config.toml
num_hidden_layers = 14
hidden_size = 512
num_attention_heads = 8
num_key_value_heads = 8
head_dim = 64
intermediate_size = 2048
vocab_size = 32768
hidden_act = "tanh_gelu"
norm = "layernorm"
norm_place = "pre"
norm_eps = 1e-05
positions = "learned"
qk_norm = false
attn_scale = 0.125
bias = "all"
tie_word_embeddings = true
parallel_block = false
init = "normal"
init_std_qkv = 0.0249
init_std_o = 0.0047
init_std_up = 0.0249
init_std_down = 0.0047
init_out_by_depth = true
optimizer = "muon_variant"
learning_rate = 0.00158
lr_mult_o = 1.27
beta1 = 0.95
lr_head = 0.0089
max_grad_norm = 0.5
warmup_steps = 200
schedule = "wsd"
decay_fraction = 0.904
decay_shape = "sqrt"
final_lr_fraction = 0.1
batch_tokens = 131072
max_seq_len = 1024
doc_mask = false
train_tokens = 785600000
max_steps = 5994
dataset = "wikipedia_en"
Each number is 128 + 24 x the weight over its row's rms, rounded and kept within 0 to 255. Layers, rows and columns count from 0. Numbers have three digits each. The size before them is the row's rms in percent of the matrix's.

# layer 8 MLP down, 512x2048, rms 0.0715, rows 314-511, columns 768-831
098:119097156108142120119160118115075119092096126096146118127148143098139113122119100132132125149148178170134128115107090142115122113107154118141124105089174105136129116079160117158089163113104080
098:104138056158133110143083109108094142175083107151109129117207153115153101107158145089146092131120128114141097117135108139138116131132116128116089119110170123138106109147178177149119132135149125
102:129153096186149112173137160119152160121152124119122141122101143148123134059114135119164093145118108103122101104095166138133117182154126140078087140161153137099125150148115099112142122123130097
100:116160140136122168139098087129163086109150126143123139109133112145174125119115136118126092117145109124141099155162104132070140116111104160105122149147164108118111118094162136151137131135136096
100:130147121157131126152124098172101159119163149123132174131162159134110135123101150162138108154127098103113077154121120104122113107123135117132093098147137122072148116110133134122125128162132140
098:137143110151096161147115111105143152107168156145136134130168143119125103104117163121129103124130153142139140097116145129109135122150126094148115127116089115163178113169142167129173102143102140
100:155121087135141111132075117138139114084119119144166149112119153113172058134148101117122123149112103137165140121107147117149167146135095171112096127112106143158175122149120119109117112127126169
098:104101139134139085128110142128152159112124146126154134172097148113177101094108130160179108138126154069149122098108110109167135114114136127111119140142132149129131121154139146174100086140135132
103:070142113164118119166093098136099148137144136139096115123122155092151128105156151149147153138104100116110111145130153138140163149132124110128135085115108119102110119111107136164144088161165121
099:123122122147148103168129103121138124138064121158082138126135131080099116175163153115135108144168129127146104109129101152161095137149119088145179124160128156111132135114111123113113148142178134
096:133146140169108153179099117100092113152124134116147159105130154107110108132128166158109128117129102153111109102152190125130124111170164114148167176135080112127107124121157118164153161105151120
101:105077152108139142144083142107099069109139115095151137142135105086134100125129122101125120158128139175159140123124109088097082144147143141131113123062173185121183120117138097147136112128140105
099:122163146102096121136090071174119126107126088095142123139106137115079118147112060180105102133119136086133119108100088132135109076112120131144109103131082157158165120134163097160124115118139128
100:104158146122128121125110125151154118145061150113118116116135137116126126168122126139121135117126147118109145165093123129164083154123154123134144143119173136135101133109131121143069123114104128
098:117112122082145147134108122131108122125107168091134146152110140118111131140111201091106149132104136133102120143069099141177112114094107158107123082156122127149141111146131164118144121119148172
097:133133132136160129153133113115115163129112127129109117149170151091111137126123154137140151179190168185109170130106115118165101129148133152094124103131137130130104148121113146172125116134111135
097:136145111116130152132144112105147154076134145152104130132134131150101127096136127121146128171137115081105140105133125180126130134157139175141129091137124152144116109141133121125159149167118146
100:156105087128077160110107127103113148130155106108098131131135149114131142157146140132138145151137104173111129138112150151146141120119108149073126165139133113162094151139141120115088103108120150
098:141126114109160151128118133103125145155110114166125136150098123096149099110075148138203110104151122116087123145126152161141152150121091175125117100128147087118131131093139129091143183169135123
103:104119120088108097119148085118094136061129138163093109133119130143107123114118111106155083107119084154145139131123090140081108119118100120072098116126102135119084126116133169134126137086116079
098:121165113114111109107120121158106126159117150137139118104152137151099161179144091141143143132155111132131075134120112113125120126145128113139107148135165136146109190119135171111100132169165100
096:140099109133134110100127135157149116142150124127134159114129149111146114096143161155110142161135111154078122112114140159057154127153112150095110117118106119130160110117156151133120126132122144
100:119144111111120120112157199118130120092125190159137171114138144125138108134117089105114143106122090190104142179121115109129136118150122139101165125087130156124130166103124102102151099108125111
103:107134118125149150113106132147162160133116116138168148163095117105132133159098107135105175134172147123118138070167110114116096090119140130143122117062095116148096122093152138137130097097141135
140:124125188148099089121120111133139124122118119147132105161097105189089105124141133118070126148086159103110163124094172102144133146112119093113122118106103112120138132117085149092091145134158155
101:175112129153112129154129113134175084136073099112162174160089134109162145079139145103133147137108088171164164099092118155150129060124127128152145130110133142159127135154127129117112152105137107
101:122118156128138130106116143119109154152148120145204094174093139137131142102137096151100143145172114130079097143106169104154115098158168163127130182118117075136149160179141160149183159101150125
100:151111159147092138126131144127096105116073171124111069123114168176167097106145114171140124111126145134113122116137149137103132109110148118096117147107141156092126113098100131125152119134133114
095:133182164125144156155099104167105122157167123132092128159128107176126139116087109126104131116127108120148133145120173136109166151107157112102153149078124134088112079162152114103112155091161135
097:104126096095138111164173101111138160123141125146143184134143172134091121129123124117134147097106131117100154106115094145148125105174146080154154161080108118108116118148122166122141136118145097
102:124124102129136104128159150092130109085165111139081142137152140171125122127140129083114114155117131130117154125109103125139136095092120146101114089093136149145155123161117132134122135097132157
102:112139144125176124132133107152139134121127167095157109149150152099072131154122122112168098129154132119142156159130173074109120173142144130135149141135145162118113115118117159160160114102134110
100:104169093092117145088175118135135145105142100133153092126105148164128166092160117147106098114076179105149145157119105156116118142117095115104087151191123121121121156107187166159138125116114149
098:123146156103124120125170116128143136111131163158133131162139090128139175132102191099138133093128130114160106121141150148131120147163156111142129091171152124131151141121125124078130147144126161
100:127138146115147117114090130090125146114111105110109123131143181166122124143129082083140118165110181163136153118143127152116113107140144087100118106088137144136108159115133158111152093084125088
099:112135118129171122160115058142160095118125092110115135114125146091127108087107129152138089150105145116086070094212142112113120120097181123131148101157161147146079094115164132136139123100122158
100:183160095135169153132144156121082116145093123119131166152124114110129105122116087130158131124140154146160147112104084120145073163129128110149126139158114128106122154126160103107128134169104095
099:117100144128065183097148135130134149146124110112116102159157098111118101139172099108119153156119123118117118139144115147114115139118131108153075103089129119143173156114165112097125125168111160
100:093130118067129126108129114123089154146167091132119112156123097125092080101149106127125111138125099154150107153158071168165065116126161160159130109131117112132121139168085082106122114172131073
100:130147155145159125153087095146115151089142150117101129151129156086122184105110175114129090128112145085111120096139049102118120167100142130154099117083123110111109112130143119122129139075153074
098:136119098151106127119152136140135148098121119110139104132093160131082105127133126153103117126107105118138116092128106119134122140116126109115123162108134101121098143148063142105142103117134151
101:119096077096126113180129075157153104155106131147122120143152110105132118058150118167121164122124122168142136108118125106110095111121171140134157112175119166132112163113141142134153087095138127
100:167111080148150172095097116175099123141128140159107145090138130108134139135110115123135164115090120123108168126130124124164123102091160163128101161159102119117174110132059095122190165162146109
097:130118175110127134167145141155129187142144140105156100115143118122135126160112075163151114108125162162133157143136117150090104132070077135115149089152148142129084128123124102099107114118151138
099:107156125157148129125123143173120153109131148106178115113146113128116133163089128122103141090130113137115139104091122134089111113099172193131125090129138119131185112174158126106141162100121142
095:140127121110118122118148133128114086148159171119191116139101172136105158126149112153141162141141115078146089118084119084108124123136099118138090061127153139184102127114128141093142120132179152
100:107113098110112151077149102140116116108100108128123155099128121090159163141178077167130146132095102146113143136121162146091126133121133123112113131139136107189115118073110086152094094155148149
101:153147128144140108140145106146096120155146132124098109123148132122141136177077106075142160192120121156177126116126137134116139128141103112142100128149115131134104111121112143112131124116104145
095:104140109154084140141142135146128141161125095140144173164132115180091110134106171113115107131116101113160159157117131098130112129142160130115137118088134168156124146114123129104131067125066138
106:107125097164103154117171143096116116100089121143093152111109135133146130130133152122124122101103135145095097154118103126114086118126140109151130187147107135145090116098123151071121197135150133
100:127151096133126102157152150110107149136137169134138131122141115153081119125074102169167140093150127151141095137108109126149112063148127123106106167104127133139135094149138105100065141128116098
096:106079117118144108154122099133072144137106096129160079123127067128107117133163160120157155118113127069096137099130122120118134127142143146152140097167114152119142128094102114200093155105104137
097:128120112109109145125113099119127145116113151125125125191131157102137149131098125108164130136128136104096137158134164110123115108107085163123086160117131079129122149176144141101168074137144152
100:121152142149145131154131127103125147146144132153152133112117149141175158134157155136141121114158127144135135136162127104118143161154160150133128136167170160110142136117129129130107140137143143
098:115161205149081108106115096119101127144134150127135152083133140115193113140130135118121150109113149148129186127138111083140150108121114119168121133138115100122151126130121092176127088114081075
098:149091147100098120041140114109159153079112146132120099121123153142137146100146128121137103124150117138141133090167127113141084159132084161132111114142106113084132153105151108153160121131059093
098:132183143153173156105126137134131132118135135130117077112110126102088129167152082144121112144072131163133106135111114123132119121139112117101136142130145129125143191091142119101091135113168105
095:131156111106121110158123093118125178148146126135145174185130094112113107120121161187107088107080141132085095140094135146165131110097086112155115107121135159112149106086137171117155127128140131
100:103142135127148112112123137105128144139130109175175122126129144110157149118129137158119090125101122128109114071157149091106138092129141127131089142133109142098134101140141109145062168109145139
105:127124144137172110125127134125142100092130117126103129102142157107118116126108154139111095108106151113149085119140127161136103153138100140126091146114125174116094099134105168079159117140143087
099:110122082150124147108126172178124135158150127110146136087116087119111145103121096121168110120124151197123145134083144086161136089129118146123117148119141139091128143117161127166153166149120133
099:193138135103132120088138123143095122145143112125121125148068125124133100133138153126104167150143129138195159131119124181155116128140162110134162151109171140109081112101123141107089135141097088
103:119115163152139132101159142123081082108170149138170125092077133099123105118145147106118096171113119161130128113121075158120156154072090147144113142087131168080132099141137092125137121109134168
104:101133160095121144106116130171134095105131131121172119129112119121137082105156120128129109133106093125120149104173179117111148138120071157101139123059114131167120128129150110136124148148155137
100:087087125124153135144153134173150130168112139125129140148096142141125140126093110125137127090145141080150140123127133117136123119152086110134156130144089139119121129144131143142122132128111118
099:132146068089147120136128123113161118084081116156139125139112159125072113157134096102153126142133109146098134134112123095145091126115148112121124175168142142183146122148075134107171119089109145
099:164147169117150094140135095098096132123093125133125145117139124116139139107160092102124111172172161136129157091150111149124130121119065108154120127118094136133125122135094157130107145082112125
103:144122164106122087093074163115190074149083123141122116109158130103083125170099133139075120134126111132137117126141127122154141065090140127123146144147103104157129130094124171158132120095155182
098:203136161106093137135068075093163133134118086130138132130123126161122083129116131126157139115116145133098112161116076136144152143100082145098127096176117152140112117130110126136120179144150127
099:117152117152104076163135145107120138143109137111155101100152161112138098091103121155128125101115114109130110145140134109137131143141090119153129141126138121122121116136091123122128136134115084
101:163127152095107108116125126120078088131110068126153154127129116158122156158118099123136091119121133161112106134091125116137115151165144116117111132093102153120144147139138111100160130108158123
102:106120092095137119132110152129095121146132106127108158099146142125149131115094152089092118072120102126119116172134142094105102144116166116129113135127142154114120127127139132147107088149125135
098:082087192116112147127080131091130130196104127136147114106126109153100104102107089130136098139131158077132105122144101112145130140177114134111180151165159103153137131093161117135126096121127087
104:116145082146145083108143172105129157118157118160152110123133140143109110104131104099158114108133157154108071160131131091129157091106085120132084146034152095099151135134174114136093127110119099
099:161111118078145106150119116099151135103132135134124138148126100091124093169102150111107151174077114150097147100135095149123114143144128147132081160102119113126112097069123149145118073109103144
103:120152159097131118093154088129118128123129101147140133111113114137136086150126143125112110129105146080090130099131129079139067111102110105123121107115135140135120143148173149162135152119132092
101:105128119105113102107146129130120133120157094118127127118127117147160089158159140138080155094124135126142162099138158149124136108105123137120170129116110123072139098144139107099144160153108111
099:106132089156137122117162121132141118147125144121149118154120151153123086128142177150119132110180170136161117127176118156118141147101146141113112119081125148130149101122143139133105175142118107
100:153116150147158119073125109127111126137132088098093106122138142091100140127107164165112098137118183133181070097126159161163112096113081169139113136129122148161090101118155163139143149135163157
102:158117157117080138144147141123114187130115117129121134082128091123148134147105175125124121116113171114089105139132112142127094122193103107134128063111107148120065099102143122107132158086117142
102:138067120107121161151158113130119102098156160137145097156133098142126120108168156108133148110105156096132150158139154132151129115142170135113109133144157147156163106155103074131140155087202085
097:134102146137128123120145090150113146128098149114129149159121089101117091101118108132154137130114129129152122136135176098089134116130146065158127064144160103126163166093129118165121158111101084
099:139119143127170165138180146113113141166131135150102144154100173135124155124132138132160123131142115092099128120150125132130111141118166140158154148118144121126156154092128163122115168164118117
096:180094135132117148176157131124133148124132141122133114139149142099101128147167040131133153108107122128078150097139147142140150121110136091135140144121221114125142129122131126081128083147114104
098:113085118106111118107171136128165122126061161102098108149126113173127125140127112093172141130133177125154109141089174108118137153147114138137119115124157133098143134175152158110143092168144122
099:068138126128146152132156113115098085155129131114121119089145130103141100106166153126110106120161137131075103131087143137090148107128119088099132130142084132116105149167122129116137059155148135
100:108105132134115141097154145143109119134115156100092122141116148087106109094138154089122130130171139118165131158128126109134119090118136135137114151123125096110083145139149138109159154134134124
097:156081117146141147132112133177155135142130140120160110153151074113129131169142120109121131104126150133125102106070097124107159120121107094135124136126136125153165119115121131150141100121103088
102:077128122123101124145104137166154097155139115129099085127153084113119118111134156128068136097142179095133094167170110121128121078117093104129095100110124088096103144117158153148147140134123151
102:144140110149105138136119127114121109133099077129111093142121109082139113145121153138137132082135130143118085124103150096078119098128128133143129133095144093183115170109112129157092130119097091
103:162092077155115134167111121127157144140123132161111142097091153080087129120130108157121115115133146155149159123157092088106135151168122119148132178153128131129126125143066110142121182139145172
101:126129177141187143164112146102095130157116138117159115148115126138099090130088133130116109134121134145102148140070157141122122123175090168114135115216190128141119157110163114101139146129125180
103:097143130110141136185102074109132082082104132106167141113152129106114090141130134142102120085105125128037095122122117130112132097137132129112099155144108138142107084119114121155115111169116109
099:126120178156104130120144103151097111149115158104119115110130137078147146139123092127113133134160128128087095135122152117121120147126120119096108175105162117131121113087095176151152070115119113
100:103131085082121099114141150142111102117135082141141167138113061127138146104146092107098118160119083163122154128110117108162090144152125100174102097114147160129106138107092103113137121130132168
100:153141149123105144102124139136110140140113131120084135147113083153195123144145130148109144147114169154110162144094114179142112127131121118121127092198147147152146111119131087154092097153133140
100:148167129138142103148124110138130134116177106168149131111107137116138141112124101133124164128127096129089148144109136142085122139097116109115114091119105135120135092094132180130103139125137136
106:109169094118124153104135164114112175159112131123112136173101154146178139120132134100119128134118082176124086093127119097109096112165095145145131115255113098155109120113129086184150113101133119
101:149145109119148136119154120145133154118099178145128153134126139138127160139145121143136162132159141162142149141139136141110102114120109133166140149142083164106119133110119108169150114141089151
100:078159130087106134139134110109133122129120146112103100100101166155167138166104130138147153055139099099148119159109137118124135141138186121147127116113119111116126192155145139132155126109140087
099:150167085113117130132130126088129125105136113151151131093124143117122114127180127124120126114134148121082122112118131117098118094130167162106120149152099152159106134087096137133152109113125071
099:152095124115103119112182131145105104172084106161126109117134109104125153137080120101118119146076114100144116147078100117118145128115111148131125032168151115166134154133137131123147107102108110
099:115092129157124192117108133067144119169100147120131087122125107107153131107128115152097117165122111150179116139083116135112087123165107115112176157128114136146100143159112137124127146140140142
099:151083142111113136125151142136130091109167137116108121166126147163132105102087135117146098120099114150109115107162159171099165100131117111126139125126151132126114132144137087133158162125082153
100:147149115128171167101109185117121101121140134118112141161121140126089117150072109108104124155174111089108146117128113130135157146113129063140109143164162145117090109078129125137172172103150150
101:130114088152138137130143129139119154097162101173133114086124114106094141124117126145181145100105118114138095128135105166082152130131150150136123118138146101124167108128117135084142119099141147
103:142155149122151135102128161106157090126123132127176155162125138093167154092074127117133096170130160109096079189137196084076153135090152073160145182133183082126120134140101115169081150110117137
112:135120140098130148107135129119128136104191107148134134172141099130114129135134182094128132111165123065150088087107139107114149129083169112168145151127130154129106149100147145137089171111099106
099:100156112123131121088107103121087091129130101124132122143073079100109179113118117151063139108114166138153099169121132093171136122101105130144179068165148130112108110129104088124128181110170135
103:134085158102154119139169114128113158151139172132171149150093108086108127094107102138144095137174121139151140104073115164143104134126111119151110109180121115127110117112126122069143126118145137
097:162150096153145090152107116127113079129124133148158138110124161143125094122176112144117130133139125125095103117144077123100087115112115130155103099129137104150142135098122172126129100138113094
097:132118144164134150131140125138113163132130108130120123134107100149136123095147124173104117166091107099121150124117152112147118107151168137118123109118133094073167127117133110107124077115124073
098:137125102123133139127123096127134105154121133129149112150175150101152106150136140097124136133169165163104132097163175126115125136127099085139155114000151102095130099152119116132167146110132163
102:130115082127154101145136112102092104113144162126109149114154132087153075168119148138172141116124176146146119159159107130092136126126111126144137139053102154097118107158112137129140156094115065
100:161103150122115125118155128103104129128122155140161128138107125076117128106133119110131135136086105154177085126113112129118111110137104124130141113122129121158115142082105124098156111110144136
101:108155134144086137118117154125084105159147125131117159115123119130091123113115134122151109120115080068156118127121124131121142138120128111110082101086150156125162142129138120104147093141132071
100:069156134117134100141126111102135151130136118125141157148134138140115111146150140135112139154115147142162148163084124144120133122124100093127128106118129128113166179113114168115097127110142157
099:134146106117104128112149122135135140131153136150174089125121126121113111081124145126121129142112150135165171152116120158107123127097138152145080128090134101160110140132128087142151177176133116
099:077137149159130122124127124132122168130150160141129115125128170138111102154163100148167096086115132144143084140107157101101132112116158132136143177088147091090153155120122087157121102117111086
097:149135141129136139140148137094124089101130139101117132097149156126108135155143173137119117157143139084159150084093151140139171134117112134135116138100134124116152119133154100120148132134122126
096:134151102085102133157161093187121120147120082134149118105159138115136094121138118120112138148154129124144150114168148139117122114159138115135132178124136107172095136140157129129159067147130152
096:103154165153130139145160143125086124128113106149171154108102150101141111138127116128079153127111122158117139089117132144148148157129133140134157112161101087100154121144129130134154106120163135
101:136116129115117099105133093130117127121137133136137110121143138133156117109158105118136133163059099174101157130109150158165164124122118172105109130102143113119182143127107133107121128123143149
103:091127114135127077118141107158116111090118141117134120132167063161101121167154108164123141138165149173136138140129109128161122094163132131154154108101113087151140128145122106149162101137122114
099:154136178139115124074085119105137110097109157166097103113065153095134148133122145122146116116137142162157111134122151112097101128116142127165148103167136105129106150141106086126111143121158158
099:126111146133102102129157124130137131091120121087156152121129137182138138125111129120145093124164092103156080128142079137123160136149122166123099135088126132122121120129103092148116130175167117
148:087131127117138084119151137120113100112165112086113125121126128150159149107120153108104143122084071086097133159121089132082109123149103105091130110095132119091120135132106087109153110141149114
100:137089120120126116134159145131143126104173111147112116078124148108130145139146096119128133103154138152108167114095111116126195137104131128122132086150153112132150144146119145119118172106107146
104:132177146158128112137147098135134096099126157144102110098150107128112161149139136151096140141139125138134118118110139156103128130112168109111134144192128112129159126173129152120148117121117109
104:150130128112126103100119128116117169046134128118162129115094130142133153167161141128118114164109125077128117115114115111148152115098178102141121110195150118128135104096149127141117167145135130
098:117127154134139120138125117125145108120132138105156149144177158143134143123160099129104126104109096112128117130156099159153120092139167142146161127119103126115084139087121137133131118124106071
101:138129097132131170122144106099118174102118127144111062089184130139104140142104160156135131077117145160126096133128124163119175133108153134161133109125132131133161103092142128135126164120110114
097:116099075162149130120125142124130119112127152136123124162102117131091121141113141081167140153118127192108118129141130147091125123080100126127133102104124125141128124130149150104168090130093176
101:117149100121109152143115137153153118125121136143107128100137136139151131106110113147121167120125097177117135130122146113112130134065149094122130098178079129147155132129144127131108119161093120
098:155137100092176116148116132142112105110102176113081147138129083141134155152122167124134119143126140153181110114086090151105114148150129150149164131200062143111091097121116166144130138125119158
104:146094113097133109092112105135112119128154137145080134097094111132096133104150149092100168152105141134088141110141134141145093146173111113140161113081141110102137135168093142076114051115178132
101:107165109142121116107128135146085078111125129137151126099130117170152124118163161132117110146084112132156104162174090155160125112091101151086126126136150136109115160159105150118106091165127112
100:138123149165136100128147131158109088110165094097109122142123102108106128116120104127149145154134129110147159098122116113122132092130141130142130099125122151114097113123118069133126102111141148
101:099151112125130129090063167150114153134144072141117143116115125116136130092096117113134166120116141130126139160101112126130137196116136120145140121070136113130173102121107118109129167106090135
097:091136140134137121098110159134114112150111154116122152133134096130138136139102130127125148135123121126158129126135101136123129155168149138124108141113108133160133142121122156132112174164183127
101:103151146103099116153073121124128142168122160128099085105131109136138154194144177127123125125093165096103132100118165107103108121132134149132164131136111119096107112117147153118117090113090112
099:137130121116160146113158170162132097122147145110140106142105142136157106106145128078137126165151136190148091148126120096141147150134136120109148152085117166123119167132122106150097155116127169
101:112122123103097126164107152140115081185102120152082130165103092135117132123093157136097123110168166076105106159117118091135119171127099145150125110104082119113148111146131084138110102116148103
098:087135133136130078147086111131103112166122136133105141096122158102159109128155122120159133129125192149115150107140133150125091139156112097120102091073135125147087154183093121142092143123105121
099:135109118135125131141114118119133136129135135172111116130133126143153100133114152173107145093112120136081166112119164108063092128096123136121135127147103127139119092136097121133154096129106116
101:124116140103137136109095117102115132144098104124072111142112119124138123104107129112113125099127145072128157127159100201100113116113137113136139115094138176129119156180151114150125146129133076
097:143113153139092128124090197156100113123133101102124147121156144116123126116130131097154118134167145122093156126195131137108142159133140124119118115118144140129141125153160115116161139136161106
100:176118105108160145140117156144113108159162088149162177113123136134105110140145106095190170097102137107093096104103078100093135116111135083136112158113135122141119116151159104118152142082104151
103:144178107122124138076143106136116123087118117162133117124145110119117141139167124106075125145096155121105150151154130133140146130096112137104135093143102145111137145096122109164119149168167085
101:104119094118092146145104118096142098109139144117152175103122131167125115108130130076119110108089104098162110105135137116091145136113060066128164135126141135113150124150101115147123111111152086
103:146080130160077122089140159153132128132171160118129100111167156129100116165149080143115104136136125115097107116112106125066159090123133151106144133130133127096151157097149056170139103083159074
102:102115141168139084131116104114145175078143153113140115112121145154105154155080096140123174145079139146087173110154160153125128149141109129127128104065146125167138180105133123113144085141110122
098:131123129125144146099114132145096122140173138095127084132140122144153125103106134092119128131136165185168159080142140170137130119116149134136141124121116139118095179147106153098156111097130133
097:097110155141107119122139138119154133155088121096144096183133102080116122121128116135109121114095114174121088133127117128163097116149152114140119134149135062150156101119114094100120145120113182
103:127113091116100135149038145119080110168126124132131136133135138136107164154128158106145111120137081167166091117130083138091166109140155154122127124143137101097132141114099181099083106142098136
102:146130064108134111126111132143134137123135200134080180100160127100139143090134110112118097105124171115117087116126106131135100148152146099101131157139109100190120101114088111094156119140130128
099:161098076112128086124116120132145112151179104188161128113142147103132128109112087136136118151119124138156096129131097072109110138121149090124132144179074155127109128096105139122150145171104149
098:123130136149086162218156121096121129128120140100129143134162129148121139103133113160120119129129160087169074102156126147104159131152105118126129139155161137119117150128123150121129157130090102
102:142131117141115140116180096131121169088124136136096104104189119125079118151170072115109148161104154106108113189107108107122138153143120113128059125089127089118117138123118101123144179115145105
098:110095206096078124165111103117093160156103154110107130117089154139106172118137094124139162094114124172128144111107154117130129148134128146142113078111153128176125117119091144108090078141137175
098:155174120132132139128081118158150111151130162136127142096137122112118124151097149129093113108149108138128138113128115123114085099097144101096134089128140101134078087121150079152126105130109145
100:127154151137094113121116144133109133141128122092123114132140129124110089139084147115138115152143112131166113151111128120121143132085178128145107106063122110121134121133122105126067137146095121
101:097168179103147139159105095094103142104108143118089114123160060176112124138100107132131092100127130147116132102152189149108151131139156146152133108131099149102090097108129134144139130192163088
100:115129097122120113136112196125117093133138121125138104153125138109104145096166093160140111111073096087133147092112155092130069112113107143103111142112133123124142143146174110184147109102136131
100:136121135142127102141122123095157108118103147095093145132103099125126132121152176169089130091159113106125158113100129121133142125120128114111143136109081136099148106121109122092146071098115113
099:118146106158127131138105115150097157128112127121073180130134125108152111146152127135148134137085137139093128181112115146110112117100088079124135075091156136091107129129106112128113104102137122
097:123110120169114120137171115132132156124103108127185083117117161144109086133106124111103164104063076145100158129146135137159130123102101125121098156143147132125117131126110130142114114093115103
101:135139178146127134120116136123087098141148114153152140126157118168099098089142113188147133195124135143114107108137112106132119162112159151090140125117142189151120153159136122157119177103129173
104:114131137143083179129112119118121150118120131118147099167139075119113154125131097110121132108131093147087099129120088122069093131162126116130136104149127101115119145137190185135151131092163107
099:137159129095136142112101132122097121132118155143146062154120153173146140081134183129138159142115105136128067075159116139139135118116119169114159136127141127142140141105148152155131112156099113
101:125145078124132113110153106137135127148127143127124130157151126112130090151105145100135181156102105199167120103123158131150122107153136110107111204170112078073155150137094150107113145142155102
103:067129108097085141130086138116134127150158086117083147173091134077124161132166106106127129115136141109120132138146139089109144139133127153128166135172128117092123148090111151113170108112157103
100:118156121140164160144150065131119126131134142146159126113168162116151092098117156140160164125148080100121092163095089135127165125172152099123164161167153132154140134118108097198137195161108153
120:177121146136104129128091094133128118118178146142131136110135131122171119098081089136179111124148148109113118141163136131136161106098096099098128142079114136106161133127128100093113103168157139
102:124192106135119152121124147168147130142149124111118138148125120154154115079127102129111066126138147123096113128118130146130050135158154119126111143107163141111148157154144111149130137137122131
098:158126096125086147134132151109178145148119149143138135140093156102091127149130111122102114141098132114110157104148158124116127117154160088114106136100119120117139137140136080152133110138135144
102:096131138122067135120103123093083090110125109096119133131103171121091154185099154111138142090097125094129092141148122103107153110127147162112132094082113101075116147121098124147139069164154128
102:137099153104154123098124113160131151114136146134153110120136140117100121068151114121133140119105137116179110102117120111146109122107110123125132117141103102117137116088113097126140088099156108
103:160111099079100147150126139121137131137127116143097128109105107161099151123112169112098153094145119102122177099118153118119135123124164121116147134091152140098099111110118108132156102133135139
100:084120097119153082109117136152131123112154126124154152119118093114096127134137195118132113099132162135116125087144136123088208096090127135169109130156191140126122151096131101120135139118117125
100:160150127156103129085117109086131171107102144146094099139196158127125150100118128124134076165073114114112084118140114138129109134108131113134102123147107088080143137110125124158125156115126123
096:120136163086147124128146180119121112121093138130111090161122152090114112110144130160146107144146102143144161162123162104110111110109150140116077143110132165115126140122139105142091109100105151
101:105142104128118122102119106108173159145158127169111128142128123129130126106131119104131108142110129160117093134144133108140104148124115169161128165123131123133134133129161132126147132116114137
102:084128074133152122106158087120137144124119133090121134088103124094191135116150129154124109102099142099108185100092129143112116145083092103160106132098127146118094114134140121162126070131102146
097:189135125154104084153097145116120183124126147120117089138140104097116089166115121099124128119132150088110108162127077122118159100098144106112121080142124129111118081089099092140111116127106156
098:153109123158159169082120137145129114148138094082148129121147110168107139173094137115158130175126118158170069120135126113109110120118134140120170151110179165159096088086108147128135123103151173
100:118116089135170179119131108170072112109138136139115093145078144144110122185141076116150163184121114128101085143110138144117149139131140088143122154114190144124140115072152104142127110123094117
101:169115136133136147118106153102130140108107176115102153116122110113135135100117173143114104092099142136116143103095124169143081165157148081137128123183054112158137147118166111131137162126143156
101:109110123157130145187158127120090096157100142135133139091142132158123101156139116100140099135092102122161168131170115133102110112154088122101113122144045143105137125138094115123134132120132121
099:092126134108130130102118146135107188091129153107104137134109098139117091110189068094142177126161126087126132191152112147145154107097137141134126117115116127125107130106092133121144170118140105
100:142097091128101115124151141114164150085120123106151116136062129126151151121169109155151126126121114114146136139134138126138139144160125173134106105070128098153067140134129123159101133123128080
098:110127113090116120169096163164106123157139118121127131146111163149128120121108084171065132115202121110128100171149163106121154121109096121120092116089194190106126112141143138173102105170132118
100:126100121141133147141133134123107128109077119120104167137179149111119113114107134134107169139152121090133091183143128140098102131110089102121137080104138143167117149088116125133125108106150123
103:086120134102132115084141082136124158109104139169104138118083118111110139141128118122115140132108074113137117131139153124145109109103104157107094135118167118102136138128100175140134188094113149
097:111106101160091124126064112152097130101148093146130113096098081162117107179157101137120121142157115089105175097160097094145155130125106149100148154150103125147138112104132138066141110093130154
105:109072091116129122122117116142132143110113128128171117111088119099121118111187085110122132123091131140144120097138127131115129135162118147116156096139050115126094116166089113093099183113093169
101:115123135092088099105126123165109135112129175115105121095114129151147093091125154111138143170130122121135128129146136123100124079131084114140140127138145093135123135085108062128129143155135142
093:120122148100168134119120080133127133127128142103120169109162116130150108143157162094145096112119113118148172135125142166114151144143124162135119150109093154121100100083129138126105125125146094